config = dict(
    n_head=8,
    n_kv_head=8,
    activation='squared_relu',
    tie_embeddings=False,
    init='normal',
    weight_decay=0.0078,
    grad_clip=1.0,
    schedule='wsd',
    final_lr_fraction=0.05,
    seq_len=1024,
)
Each number is 500 + 50 x the weight over its row's rms, rounded and kept within 0 to 999. Layers, rows and columns count from 0. Numbers have three digits each. The size before them is the row's rms in percent of the matrix's.

# layer 2 MLP up, 1024x256, rms 0.281, rows 482-536, columns 0-127
100:428465478535511475493488571630578443473584481492545506523504479536458501497474420438528523484547460449482436435479429458496441521487402474498533499547445504556446506470461493509513426569493534529549602498504477444482519437469488484489472539523483527531525498492481433477553448453505529546455498485526541518473483495501523514431465470624436422563509552601570424576457610478473509493489
109:537499530480522485469495491558594455527394507476511440546424553533507501484558493488465406535525572524505523509492545406563456594506457552491545457535545489474519447522414417452403515521489522518470547501471522444478453490481457543542559573466471509447437451465523463532470486489575517495476556501505483602420509504523510474484451516550611422532558534494547463372564534625475430464424
096:372533444458517412535426546498366550497558420610567388589480442459506534537383470512472490552518504498467471448561473529482406535560504385412443439503479476458466476460401476539606429491500383482535549539474494503448561526470579394430496475478496455483509446493564425601435491486487468476397532577582516557538500470425490475507477436548477522467513480486516431490566490574480521472475
097:486536532526425451551532541567567458440532504458530524535610536510518481494525439577446514475439537557465579392533466455491539455441481583464457546470499528470504523467460499482488507627451556534520514457463533438644490436463528468580464544469464466546581586449508589540359513567466574530432557500460520510405525504471495461565519605433574439524475541490493489529380454541488479500471
106:553492482514523412676482491511525547411606548554540460498491457509503519432451592574494489454500447557512434515431525531507431511570545543448510419459567448473455503491505508488412454473546485535485582502500491516471459608447460462558517520515544529532444528533606561509515563469497423499467510451459514436471595540563503413480537539439501477454356536493456470449452456503557419462475
068:457530585432538472588459531450442481398531474581483401580534467494614502477483454564533570506436494469471554521541575417447572551555503536461461579435553498507522488512523514489504502542519571483466459478526463577528441553554496560515445512499434605488528565519472509428525434461546494532509612530540524440505472600388461465436536535432496537468538448425444449457411512503465514391491
095:488421577445458460495469536610462551498591498551534518464486530523472538516514498446572597540534411481449488453470570479390445526556551469573534444488508497513541487434535500617526438552479560472523513541511411527467420526484601529532523497444530452487500408540580493541433496507568431525493436532500565462472497571512472533436497479447572446551438446465516508436511590518484620502487
107:543523560539563627577595581543498522516471486553474480522456535458497485428564481530432489528457591531487535494507564480444565521429567496498531501513552475517490475565393489536473571472549507412566501587357447601547549480338511473478527462500500405538518539545515496521518520456498419531508579552516464490484497544532511463437488528542563562484496486604531477462467519500430531517494
104:370489476497566554574475564465494466627478450476425542543539606495556485506524448553502535521534451477561612480512484534468494454481557500514464575520430546551500541398479566626477465547484548527516438470496550490589481492527534477543514477437531456483647528480480507484517485568597413485543456488475449505520505433582456452533488521489470537435559546624477531527440499530436543447506
068:501508530451534516491518399556462446516506563606486495505525449547519452443551469575477547544519439523433501434504471509497442593492445431482449467490502493535439470428534487418399596613505541535548547452425534498467558438554442433510510616331391531486453435516484455474534423500457436499471568496426432509467568571458512473449475544503510522478483555553555563530312531521439449572539
100:450492499448503522489514510568499466433552448456574482528475496515564490383479608514535547470502448499557572536439409440476447532510459439573497513600568498503440529551482493489467451512535521407553423559526472529499495422578469488491514525520542544546406479503506436511572412427529558465492494510506549517469522348527517523464526341455479455569480561562452463481478433396537447530518
093:443537550481523538513515584531501445429523542585493532506363520477485534486439581485580501412560418468528495493459456494550549528514507495531542514496596518491526481519496518498478570486531435522530498422474520591516448400409504492500515523503551432523527415341521400483584482573485419478518491411467423415502583561447465527444504587507556459517516505499492500395555436482480533596553
073:434583523563468632502486435410483489508574418509500538457425468564570661478522474419481436483487510509525579511486494452499474496525519511487456470486547508528475445516437516484492458540418497529399505559496504498459490459474475505490550556430473545417514451566484466599453557602505458431484454432466548462529488505514416525495578539449566614512403542446495502452568491532440512553532
102:503576495432518469482554489605607516500634543498406416576520548537403581494502522458467497522636425514384510511487585439421546576480535516452394407493511562466475567540538533423516491557410462473450518603426550518516551519539536532451533573591458429572499456508541498407512489518601427434568456493549506523517538424550433541532591528438521406503510473551429469495503483555495530487456
095:504458496484545457485465522481473466457508449501534467541443529438421505529474555497430454498482521577550547525519561520543505472405519481457557496439465506432499486494568491549477527549490527547483467430527466532534428465495409616507450551496352604480504563472542547550491524478504453520487513552483503451546464411545481487406497481502544565513525425402506508513556543498505565490463
099:519446514489522470529460520580536571497588569530520520424511431420597559522559446512520490480605482535462457504524569480537544627497520578540473513576454597400461465535520439507543451484468564413509572478493500547518557560513514487501503494542573518551493503481438546496610507472519454469467495452514488501545519494539502486496464576472534508538498543457581379480533487499410525568517
116:493543450552505533528452500612498520514447590497518520531442500446460459492456497498576423481495462469414552540441562490499500500455518516464528489529496485489473543458632454562603480512437432562503433480466512490514489556618535507520489471501519544543454498402494566462547476488533559478389435453482501547421552497442450432480492492491519472505515578523644519561530587521422460398460
106:452532406394573562453426536543480463503465492499572358622441459550433485450472450569424518517492499525496503446480538551515468502399461463460485524472551394438486460521445544519510526460498521508609545607546488500461490553449495496479570517439393547593526485430449422346529518464395456501543456504441513482472526549426538551481516447456458485438510406571563504504515518523481505479520
101:523541432562442394547482468540481561447534465474539483562503475409562564498558482412499545576488491516580457504539584470472450550451478491515434514477564494554365475514503409509509593554535538390524509476490490474502512473505498406537493465459406533440460512470500511453483440451439424493550568501548439388487551489506443445523547617468482486505461436468565427459436553522387487484577
097:474464471473477470513458591526540388498453478533511459485518539507493437535497533547506565578508452494521486523620524464543476539503518450485522566581507487460529513512546507475424434436555596497544521528509457415493425472440448437423515445394540439459429436498566567484563524544515462565470495532541518446516403447450583494395544574466446519491552463495574558448440562518535506500624
110:549533578501537513499500582508568566504549452524458527456411512519430441433552490539515499475501536528470449519457401652411408422430519531494429533462517460497514372490454557485497530419487510508458546501544474490503488497393486532531555543534508497549466465493539457503502500532521452437394519531475484518609499447475519482541482449464522522476491561422607448488472509597522536518533
104:525486456478455632522451515428487460444491523486518386531474447483425479563489454442490490510448415532485530415489471390580470583564497499441558493454470550540476504443525578501593532530469487518445471438550510555498478471426545415523421417539558483505431443518555416466410506510443475492632498506547530493500439513556436556479470486467562456475440455551523433532490426449498500552576
103:551526466461411421595569499547500540543394493421566518474525454473478588531513523542486546479436429469547439561382514462447489447565486458499488554428470402436421554520514498498498513551469501525464487442406495501490547427552517461447564506541465469458417539485602396442419540499502449452487502565512487509515493540535488433567559578498635500484441472522545473495504541507528562594473
102:527448571481565569485498543615449569553487494437481467388423535462430488563523550475521458415545509489479458575513561549524510585462507541520485536533456552475527599451577525414481465518532520560478500566529525391475568506541511521577461517490537590514429464439488511492453418468477608512415466474532546543490489456461487494510519487439475556578499457536459501508523457521555440460487
083:470548551422376544423423500430415553417462375479604403442501550560560565497494525511472520614432557504498492459519458503431576557556463571498404443543485475458450459481525514405497542510445440461508471465461446514488461441437546509452465550517463530508495490540473514494470499496534554466412548494478506470483531527453530519491499480511566458468443564458482533585458493494592475494455
110:461441511423458374453438508493510526429503395536454429473478541426466510511415489576546561558489459527497551623508490558463456519558447530520602496463460566501496566511567404515414495487554525452505373386526506465432574449488499533427581575489451538475518422526522562524441504503524535489469479493564608443536483516451421490428531488504519388432478488484541441527428570530452554548590
093:392450504406564431534483489420509483452471435485547544479496525487492557514505503495483481477445511502579474562411484475461482556555495463456442455598531518411495545520603556403452574495532455463514467433424588470499559568453549473593537528416474494495454481472464514487417504602581502542463499476508516466525482532437466482446480457515460462547475519532501449537525466499513441500573
103:580490453502430491496565574491490495532481490476536458524464571523417509466489640452531480579435489492443579531478569454514411533449471457537493546614441517533512509414428481494504506512536530426549488519563522416485588479487574463451449515496565522509479526452476542469493463486452633588524447436556565465524535528538429487564429486445383462545473522512440582463396433450597516542459
098:449537515452519485608435482533586428550530494453518532497523469558456421469457444464488604515490465525461497534560448547515498500511509463484434422481495393449595443474483461534440478569475428499533415596458440494495519550466502613421544459439466364527499509495552427510511555445535480423428542418521511565440397500507570422502459457477482498472514536470540502519603520481459488492464
093:458615554320292556440558416521511346520462604493513560445510534457508493542474544515485527496488431456384513489509502541549341527553611421491583519576524531446544413478482540415533434471463531520485427509457471501516497466456473488450438588501473468506418497459439421539485522529477512430460518430495546574545474521473507461508501509468535536557551467547591546485549527506446473378454
102:416535460455570507364558550547519494453552474556457538442575511552463435568525495515558382518501368588518531555566568524542505458489485575532515458506493474565415502518547520444558485469495415518431431507507501472498440507470465493476537435543557527465509483548494539413511490511529585457474475451580579457550417557523415558533407504553526540502566503553536409514479506483455483540473
093:459509504390517533454406557515440536554539502504615571427420612477473593543541509523530497469501514460543517555493444528506476533469515533507492465442471419482516514538499533473477525538496482527492527478555467427543575485505524537547535519521472574482485514581458465569520450489488477639385480484450418533500434435452466532512536465507621478517502562599510478402539526497548435511439
107:434503624557403488535513551584454484464455371498536469540437519553541536529535487456553459480472512518506575495486499453465446570445580488459476471635445491584517604443421480465554480553487441585406414485500540457502540405477418531479485510504539453521534502447591443535588438413508583504525485524551475464546528524527464461450426565491439475451458409468547491597449487528497497509492
089:499658437459388575387501567606423532528557447541569465416521574584557474510467566468537491518516407541416507484524553467453443548568429424460627500504526453562583447492463453465493477482439518561498475419537392561482542491505430420498427522554485491516472553546509545417514560544491585495402509487524546529488531581556419508425467514513514467517549484533547504541510512565414440505506
087:432682568516462557555463529522511501526479538452623472451506483590500490459461537413512495529479496554495529410546491522494556459527470485447464492530441504491509514506448415552508423397449507497454585516466588618546517531483490516527438516518545511618404478440571490503505480463409577516493476607533479486536514541423526505399496586424583528541410458482519505534468619475499511549442
099:507513511496377457498463456522499487553528481526473458564512505535512405439554508402494458488510488432461499538548499538502530568413551532547566512554444516546529506474482524526427555434544579408573473650452557470516582507490487447483451477517516459430475516386594523449439516547397471521531607467545559561382514495430546460478436438484525493563505407476547506475466494563554529592481
111:629502477496492505526509590584519442417518462486607523553523453465415532515521549492524498495514489412385426518480595531585477496486491514529442483550468466539431516473559529554482464435571494477493537514551556517520449495394542474433671555496630490557494480524479512461469596516582458595562512543465535606528484513482605490445521486524542472532458504521502473503554451526489464497479
103:419461452516533498421461501504576481457454525502566452501489501428450502479492599500541508489410483377488517450509460432532509483354566502487558469477547517491542438451461411542504562493426515448550518409484439449478507475435406610536563536509481452513483513447434418533507456513394543473444459388535529450503466490483490519454592549593486492530431570562586552477417463513527529528529
106:478542444547447590560548484506515479448443497566543522507486502568468471495460475429501526468476569494564455456574446469407544473451557525512530543547462486521441463420468472532435506465471589539599442623464387433428524507505511445414476566509469588509448460416563521473547503538520437456535545489325488482452465437514502505551460555490517549437458509465491510453534392478462574502458
112:519553415529468560552498645516489502459407519420514500517400417544547446452505504482403499556443454488487492508474411491462575475530568553529484509486525549450520469469487512539482489478532530494450537456460535497446473508525477553500448543387474487460448508426506508535489430391563537566450464448414455445594464519526436496492405497609541346572529479508474487539572500545505493560467
088:437456418514513472447534492476605582581575509474474556472415531437549514517432455512515481499439422561400552522422596565522586428473521427497489434472436437541492498465601539563486504454520481502530472451551515452545490466481524537478601535510550479554502526507544455538421485521587467581448591497482532540512548617586531451498451520466486534484521499496507496543509492473419506512491
094:492547507566496532557439463518541509464412408466472527469525556512561508554516498523563405459577486465514390481481503483500483486465468461412521476501551481505477459543456530498464482546541453468425452505504559456488456500460515489497455555417474471436493455486425539503512397471505441507464488573482456468578412500520505455545490473454593541523432569441481495440533480506499529516446
104:579510504577509504443468366533591559435554518506484510472547549483441514477548537443541435455470550477460493521540510416427496375556593551410549462433493459504530490544404510444460576573449555479488506470536491484617477473487386577566544509539445628538440586504578489509519513546476603527480513538624573549496536507508403489463450593427536515441482436524466561490408483460429555537394
099:565515541445522475562519489456530515534535465480547568582422472471611450456534501517597560491447496484506485500602404521476457556544501461571446514508446460413536576513448514440552440492514472498459448441548481441526528540492536466540520473483560554564458599487477513525540507462405515410394528489520425512502482487554440435444530594601512482538487479499409400502508483519401560503452
098:533550516423520443567432498542555507508564567565465562445560491554527500496461502498522537556517474494416544543472437500466514500567522372585480457524458489508512514556476536419507466442520501533446463588478479499482431582452453416475477476441489509486546498500409469505518526543474461523435539472469465473474429508447462499488538573532461397570491526510431488519596640474553504614450
093:528546563483437521454462540511520573513457491438537431460514491491504458485544478439537475482582461520481457420504507393493539485557434494533458485519461523623583447454472588508592565466523453541505560439478493459520525495458462575456520502461479431548468524487413446403600465489480440438525436538418431546495494495503489466467555483525492497482453588465597573525444566556469535480515
105:502503553439545402474508599482475490443491431605552593440469514510571491447519570574484504496561464516460431505589542496431505531518540445501528444533605522424522493556495561429504486438458400454474467433477587479547509581505418498496463490558487578555533519473525525534550480469548457448460463469488429591427466500475492509402475445489550530503484528510426432591429535500550508548489
104:554524434524472492512506550574492557442561461491510486487531488623468398515500596511468505572608430496423599554594513394542508554578475425491527466515521440496428490455491444492567492478498532442460531456618543504497549513541525502467518585508634549539559354596447500540557513475479452563587537554484495480538445491537517478558499496473466492523426474578379585582547572486580484505545
103:383593471527618551496516538566568562524532473467569449558523474552506463447461491453477593522530460496380473434484483462503470493498567489455406514576508373438540482455498436480493546506489440485504372449482529535441529489505535404512448499519492430525499544479474518515528595490572493543489496556480521453523552486416574512492543487534480486528520582510466418514555582471528488555474
098:538484527477516573535489526650554542480518538420504463464559512454393478494476430505518472471391562473412539552435503496442527539533455542428536501570465497538521534532457600481484583452509526571500500459464585518488585505516483397404567603416418542514453596504496451546633461515427451446553420506531483502472540553559539466544433439522460466489517523512424434501543506457453562477469
094:478507544541432453502582514588562501533565524418481619449579455484481523533474530469454541462499496530439497503365434472532491526519476526492371446573496499485529559515496463552524549468472522463586471535500521527461480398476454439491338588478532482493523495499532548484481526529541500414536467503541450530504495514415560478463477530536482409466512532427487503579557434543526496568467
103:509531524444501449498454504349516491455489557536535492567522628557526477509517508513487485474432525557533444573485548510477491498439436551501542472500493548493576449503543516556461428364500602449433564498510536467398546495515504605530580472492468502486451523546424497495423481554588518435459508569494470620591512439509495402398437459449595526528545429596464569484425482527434621500467
102:535515500384592467420437512560540523517513487559565554495532493410498497434492446526544487435492459558449512451419565388432477542514469543434596471576489450469364540547480569517429476491366387535474433509418520453475547537570507463476521532498517474507522518387534532576482492535497415508531440601567477407539515491463439499473477541516531526486453464508452488564466539548366500596563
101:427530559438561471545576541571508525523439481564563501442447443500518436489505417495550537529503442497491489441434484539496551500448515505429607542587507521448519505473443519517545465499526400506511453469456456546460502437613543558499548626523412453520520581458512579433501566548547496597496654516557400474505504537516482478499549467460567487470591474391563439493561517524413432519530
101:548468539432531490536520519428509606482521431496558485493567490415497484465502555481590542513517445505404453514471547553524542544460476457499424474543492518606508410519510594476558584442601472506536543478526418468509488493533412461474570544482402468467462396416516598480500581532504413511439520577410536476487486549467443500486508540566496443452435484564390513538596493473429491550512
# layer 2 MLP down (transposed), 1024x256, rms 0.138, rows 482-535, columns 0-127
095:569468504499527454531510471406502584428556530508440487563533560476523542499450514570611502546402594520507493532493508510433530455523448490497587512483524526592575527481475390445503393516470518489522465434490480567579509472624497499511458541541357494501517531517478511498570509437506580556565547438559466495574401451477485478418472416523539512395498512530510459494515492531405470501514
108:522531522522547492468395470451519601500490563541579451440541467484453478420501534416552449534565559474486493450442580468520394467463455614492515489360506449524510574463467432526465476526487451510497442470497560474470552501575450510489457422474463530461527507516473471483455472522551465534431403494423477504551542417405456500445527527544390494478460456599484521480506455513562472573550
115:590468520513564561443465462413448537518514455487448444531542373538551384569454516503481524470464472456543516465453493444551471498439466476528519562546475432540478501555469553476428437564534548569463499495534411508522431537539520427430499510472560478457533469539524454508477518462387531485569505529490385460528504393522528568533524499574525602493574377423523485589487391435561427515476
099:505526482461515537443502471528438483498520495511478456471564527491525408516515440443520580485518470440486531506471527511532569478447375438424495532551571487539471498520515524395427421451591459531541604421438480482500494542550499520544537486478392450573496472488507502575528579568453453531503470439679530517482444413507505501609528502534560550530489533455444489467529537469620571558498
099:449467431484549428446523515459491457447522436441489543470500491499522395581555473546393527494470502426468511498475547592489535504477484514520574537473416496444433491445471490542529383515444479427381527536496570451493527424484515447492526466480463407450503403598364577497515506507464496454485543569499487559463463435545514517570501520545520498489503428424629501520556521458473429405466
093:457554549522396606438583421368565439594457567543526475487545516526519436486497436492620530490483483501569534500464621425478534490514379521490452547528555470588499525553539462576533535447465543490534466498446450603454587531494611476443492510569471499535516588428544467543510565489548505562541455445524519463536455441483445465503447478499535470404546438497480530449521493503443553482472
101:525570456447571470513554430535461520478555476492472414407518454504436504485504499538433465523520625506481531591474512428539528431497419521591578434426484492493581423553414550504507538577468484468569539454469527438500493524470520518507588418503549465487513496522528481557452468389490555538550480443508438495584493427582579410616456438476499588486606476491511444531481545498551444465494
103:445522467506456461535446487489505453524524490539430519515579521514445453474479434458493520420518558509492578434533529526508477555532490472517490487393547499570480452552367535528523574485508492441554477510520400470494524460584469489573563524451599477485495437503512528536489546506590474504491458505454433579505479482449445504539501458591528509621501486423411489477442459560568511378617
096:420561520605513512515535478522514523523443564495660448551498599575458494415549473542462435448487486449515480595466521531534547571455487473556471520496524496491508508505529556520648402513470538439456511549554446500470538586505565484408487461549530435453604476446494495484580542359457480535529603514597514506478391513538497517436462556467491549476556452535471542444493527572420516451464
011:473447476599509511496588400383488483499521501526518486454505537494500442568596627459477567498458506554526510424512466585423478525455534401514510603483544490521509496439504478548580572559482490424435449506514493546488515539529505552493524379550492635450615548484521521549496480456501516397489520506456520438435522551536546524479529512593555501524424499394467425538511534507505535513452
107:435501532472514506535493496478422458509553474479494525564474583532553453547456488483503431494553588620500502551419547477507527500501513490535496511496601504494644511473494492563469515558426479426516545464465589523476597486463514444483439521443491478559428460477430517526542550480563498541546579417512544462525554527541502521545447507416525460421531524453425563553466517523504404542519
099:511457560454492542487506506524609421425566515516408560474437485429596507540483513476530513557469453449553510475503524500530535447534450465517507509518546521480514439579471523481544526549552519383564400466502457569472549523511495555515499486488596547463452465497508559536581536539600393555440479507445502488648546479478563439583463423428453521528568429533512545419525507544566546503525
087:485555463654518579455588436514519467527568580508433464488525423520490647489476433572439525485473589468551548476535473479482492538470503547481555485430535412540525479445556453511515493475506449432468543445449476522596435529578532600473477448521484425539564518579470506456506482494517496514542458475574472562443439555634498448489501516549483555415416485414491534434497530423502505529547
095:560473487434572499514494452465460542511582523496565568423572514519496507513509443618530513469488517480524546454531463522533593424521487431498517560490570544586535485451564475503486507397489501399558571575543506526386555479538540551570490481522551490465538552552561500444464556464546464538517523460512455499501596545562453509548470621477477451546442481523481486572566350564621554581577
092:515529534549505637487547487530487475501545505515479541539449465427463460559610430460484507532426531461514494554545480499602549584498508521457498567457534554417499444545457419456544454509594439498521457420477556515557508502492453494475508492478501480539525482559535522534512468559533524509502565523488585492565534484419487623516438573524428581449469580541474462621360557438501480444516
096:543430537507443572468536531525462528565514495569454593457498546474540495390559487496394487462514479587461441460501494549570520487519433492484457450526583501407523493468536505428584505535545425485438553403533414604542448479554496467473494505536559486427422522558524491472569487525509551491541448434567462540525482488505444486424460417450575550529583524500557486425479509473492525473504
092:555445526492403534589526539462548471555555502590545565491482533522528483543495559542545471539428517469529544448505489550424597536430491465555487446462536459448500566519474435480447443487510575510408499561485535491590443452505448634451554537541487575460492551533442537512534566519598589475515495534458413494512476541561575474502479405418519474442528598484584480507556557423489484542543
084:464463458515483428464535538516530490499448456453387519533559478547447476516530430500495499435443524507455433525480543547495540548519488444513495514537523437492500466480410579592538490539509441521499442485466415473575535493457505493641536413481449464499534464538593499512485477535549387507431491443527505476447542537563524555592508519572526472593386512485617460428502501430545573493555
092:458534535540503461463527534505494456421505524528587468440418484458535495535508517556459422525531546502492517503522440493442533524488529522509547528567493456436593510515483454467497484532498532553411516503566496554537424487473534433413544407427545466536514559506543500454439532494608456507513509387516599577580461554604509459597494465460448543542528524577500449391564555469472459537464
106:526424542557503448531526440407501595506477429508515519478525506611439576576492431499445558444459563399489531600420518483576518455435540528506531559487497446597465466535567512552567526493474412567514513416582655521500385475606552512521482507515523449470513498476507495579560396548498491396480494441453441450490497478482478454536549567574553513513428505452526448461522508463505487483524
103:512515447518478452438501508546524420496484524575471462504520533550495422521506530547428514492419527462549512527565604494598549541539462459507627552587497491584483465446567436487538572567415600465505502395417409442574483485560597427500522496513427477491534510504440492470406494521545545534560433537511499495427444488463547596537541547532495422385444415594455578551483461529436465476413
096:457492524479491375574495485448449471613499484533441473525459492510487464502518425608460472405444535444480439485500519500576427629440467501523489499499502561576497544555567516527478579432489391485605468460499481457526565471479502584456484490608511470552504528432543510478473456556509584469598481477494430456496482429435539576532468492496437531455454493455464470513506360493510475458528
102:585482472495540406542395456470431559570569503506521428454499522575490494564580519544435509477443516620461464520510436504424482571451386518610528536537519450611524528597547521479492510498419480566396403495405640557434426435429501546556536536472464512537489460541461475454469470434467536552523464474483447433576487524481446482524556379487408528560551506560504452502598536484535434550466
110:500407578560457473454478554498473564413456478492448574417506424525576471441574501385484501463526554532428503529545508498514481414471484417491543543507470466451574448449481542529489544487355495487423475521487613481491375411475590515526531455564542453467512529572511501508525515453566551567487555488538503456416481525510472479536440534573594540559513479516428415526472482533524346571505
098:482551515546403548575668431522677397531515534412458543549494449581493531433525512480409449482495540571438438517518454512510548462481478492450630587453499435479542471479509601530464588464387451544500531463454463462504470476585491528512490454482495538437543557485437557540572526479493509491526499508558461468460486490558471420532415601436502540485493497555402500522508561464565439492618
101:500435533484520486471518460475535568513491473436513463615494476471539485590530514501480439510587463516478503523502489503518572512475424541495489589437482560516521475448501520461503557476376522458499470486479513501484405493504443579475432491531368422425568514607509507462441573427492467481551333494463540575538434512526455528577457547429495557496623492403486426420480476471500559546414
098:492456522472479507470461440478455543406477524462541452392498467499416446523442460507561467448519501481503488529546522486579513426465443460445424515486506488377450556455490559507581470484506467485541537507398546528545550448584524552536436515517504479465469502559528552420520566655515448423430532453519550477417516593551527543453479537541427526449495471548510408444506491379544522467524
093:526450514483515396483428434530505510486493558541558522503530540517446537482555467564465525529436556488510404445532457443529488508551456511527554544484600467511508484508448499512459418514528467499467516411538445471523475536478374504517570548488493535539554439532493435522465497426457535624541432511467507520510489595411608463542559393504448477492441535560429554556556483544608543487519
101:529419480539525539496480468575487503541513446506510521542553561467453564393510495504437443626430532552436547467451466517541461515483530497468579552458569482499528526409494461571482429478397487442535432546485487539529569491519507505545458497500402521535524583456495629467554571473536496451446535485463500424496554461518512479518614526481441487418500532415582543489512547489525480485510
173:386495517466404534467624586499573480587611449453541490454513505518566428527500453534461501490481488400517454526447542575560554389565466427459635559603590500560584502512484453541524385465464536487514526462564434568584483547513448497522524538573522445458549503519489603511399517413557527463512380475516442520535559529414503513526467496528469511473504466489567448444445480500598485506546
100:537483463550502564518493410501591502459632482438530446497564566444496515524504526503528477491489565456537486403534537475505516486481570510666522470497551555500475487481505543440491507438542486483460440508476530492561475421519603499538475432402473525505498543550523510346480498447566479467517505438470494525538629481502459501524482587512538545461475485404552421510552473397499474509498
097:498512502662525505444557567534521399533518548450475448531469533434498514475476484436489429566391511525463521483572472507495538527641449545577541466498492577459484596469519556557459457502540501485532508482443432516566505498488451465538486470483438562508541503424513483471475639519442475359501401473472488407544481604487484607469513558409528509533499584506576446454404537514534469493444
096:430553540403534481546557391537492533491465584533586502472533534473485472511554462475540494473564394497428559529446449499564506483382522486461537532479499451628610463466563561535561484522437459510513476616566527527501490511465575490548525477582505457495442464563452502475482455465592566485462501447510581482619549450561466474475520498486471439459546437511476502542489439491530520474479
111:413532451449445506471538528457531457545547462517511453458488474439516515478450431531481514461424495373521533485492468560446568470478482482451678538577532541502526487500526484491518482491551493496500522442511431451642515506490531509580574500532587466462511539528493544439462505448532517535509419545607482531526481477505547502494473510543476578417502434485436474471445441539520406453579
100:486538562434506482404491455525520498413450506480526502573476435451486476487564474519423505467435478504546490539480455546558490497452503510454488531452504498467541620505523534525482539535536523552551507568477469550527425621532605477518458487489518513478504534515535418432486462447530482510489515485566567403489404470429445529452465512589499359544440457485442537520439561511491461521464
095:499453500486501510556394558491503484552505520561467464645537487495509487442508545437531493500613564372453491450504577530453542504500489496526559436487436523444551501528412476579579573501480400479479529493520537485523537522585573542524522567438431480515570522561564509485537427521596524516520511579605433403611463492411453521397553477543544452477465601347512556434519501532566576526529
108:524511570401504518508483555496533434554489621509425507513476529569493533503482526383479436509537420534474463492531534475532557553506585573536547542587495538442632531594462535506524505524483458511442495523427539439588472472509496435516489571569518469513548547433580485478457347470562524525433468478506499527508587529531490567466411491428478490405554541534470485465504563493550546438437
108:503487472507579462466449447508491515446442507447456362527480463502551454479508428561471441527520513571596437487533442485472587449459526487430594518524531512429483521505465521548448526564534499432496452585506495500542437410461535485489525469509481465491563492512512490470455618381533556506480534554464455511488469487532454469528403527528438613519502387422403480475548538461463503531564
091:459526430493537477456481515457506454532467518458518547585495486517526535404558452493546497427481560601444420448453446498496555507444537515501464546507443543533493488516405364402429568473484475542492520414354502549523501550567493442563469459508575471450522404497466506566564496469438590560572523462459367573492493441600487491499543512595565587527503454532485477495604459474467567372456
100:502474549418509443461445467478504601526551395547449471612501464498455470521377490405502438476400519490412517472515537512485522469517510490528509495540481547526524495550517570566440442520481435463453415468452474428496593511559426538446403507443435491474504466535514568531566432418529406407532430408444501479572485515520591518544589435631474510482497493482477397473447483499547498502508
111:513492497470563506453517441430486455526510572545477550406517545477538572436521475479528536544469585503448461398582552476578554410462473441470521472482460496471544536505559494485543519530509478475356469508587460475552476524505478497558531487528511399503543534574531499475472577376466366460453459548587419482539440469434450490486542519445473477491481504397484497483577486504623463512499
103:522506377514544481558575422444492445484499466549493516489487484526551482546605525555483491412543485507514465486478528473540510507446457415490560540500537412497491522497454517494521468379516566436382574447436456486466415500520478578670554456438550491512553468443489447525427476533519450512525450453495412503615362491531524525476486515482418501477532463491499521511482525523466440462564
110:565521517386535419472455476431491516443506540610499552448389587437418566544545517427567467512535520401506505437484479497479468431467504447504532561454466493486613550498605499418537499465412519480451506612550500462523493507534463576609422410455552490495574428497468456387457483443462442506493526480504545582564394464470575421508557530548418565513623437521546490429452546545516538429552
098:466544514495445481563539467521498466508507512612509456529493495467522530461484557579477560477455421527533435483446472425499581540475527436555470576463509480465523473497484503608642480444517517526520567475491510405588546582462496534491584562510491543427595493498541553537472555405475425542418542506505488551581551522494526469539494621465471445449545422399481553531606456597512468533449
092:489456541596523509516469459497514543487428474498496452510470524481471559524443534600533462473556547515534484449465643478532471529500420501484514553618482464439559465462454549502452474450497537505466598516605470481545480578562581489546488559550518431495520600434481478433560545567474546493511502431453425449566570434597522667532488537519521540494548458511465513420510441442474375515460
105:516569433546481429449552416470585447523517524407503403552480480455483518536466523638364459546479543495481438497539430433506526532526403408533517421531456509450504530514534542522478524472420550415543366480480457464549489534461482633440417479459454449448527490476467493463451499491386510489464441449357468579513514506487559505448515548540532569444482432479583453504495474453527399504468
105:470494493500453443545559481523506514512567516548502572419554461437571521483469461535512470439505545508551520482439509528460587565525565465562458491464530495487510561583547577529498504567518478592395567402591461403535493472453475573558593485529501488503454551522449635551477567475561544561493395435478480451553481484444436480535489609528431427472507430528474507438490458501505462503481
099:530509479469577445517566480442506506545484487552467481512422459352486466492511558421540447504442558475558497462454454542546541462508476590512474468462471517617607493565542519604509485506488551394515467561493508486482574511482561481464431512518498467510520433536480592542517486453542555491530461427482402430514539513509569561493599575590418581516421445538446469377513488496584457448533
097:528470465445535417514540411473492563478537497522428527475483479516513519474393520562546537456467509475510431565415389516465450476537514497475479578466541463480604536507412544585521484557454504553508524519570483484498511596410535448518502520470536540540551556558452447565470553437563458429596486481439431537482519433514464597459441492495421498412501411402478531468562545471543505534420
098:572495537471474548520437472517593552549539481484411503466556433520548504331426523508484516448471544552623535570467544531509546519466501513500528471412530533545463464504503650567533438539512490478527486533552474526531473438518435480624538446560459479537515460493469594512438494468514491557494436494461454519428482474471490538551501498597485467497508482503456470505463434456563494417522
110:521520479466535530455516459465490495527420512599428543482413466350517553503471421434494444433456455457502430386559389498474558496601485502505586489524478610482510511558600540564541511526584441431483559514530460508561396493548489477495551483447376534445526528484535556524406611403483518411444475488468563540513524480497490445496502545499498554590547508514456445471449404512557496497464
111:583461518484592547482543447512502482469599465507530517435437563496568545498510521429544510492481517580529545590532410511460514497435457498472468465572587474538659586540557522543445523480485482520535559409528453564543568472478466494626595495513510435524496502558477522433498652485471519532503568523576482535518429525506466518487555507600477540406542463566449394533481536522524401469501
100:533538449614579529453551411449416466495527516521444514476447440489534503486530513470484477433442510463593461469524591613555504495495500459550480494502663528526535483549476553481592534576469596430476461486536554354465543506486484489541464403499540465487522539474552489478537543501483437473552413467464490514435509454503536521585575563526408530516432468561513625498599538461599508493487
111:527564427419592490457463486523496467514456511448438517503492518584530458510525463522494535477389460501476526465452498564575536488490548454455479554582476498564564459464488588517436553510504503505461527474406487495542401526539535519540554524443378501357568498426457522509469537525540476521551506538528411540495549533388420531551516481370609539503522437507404486524478472493479516430575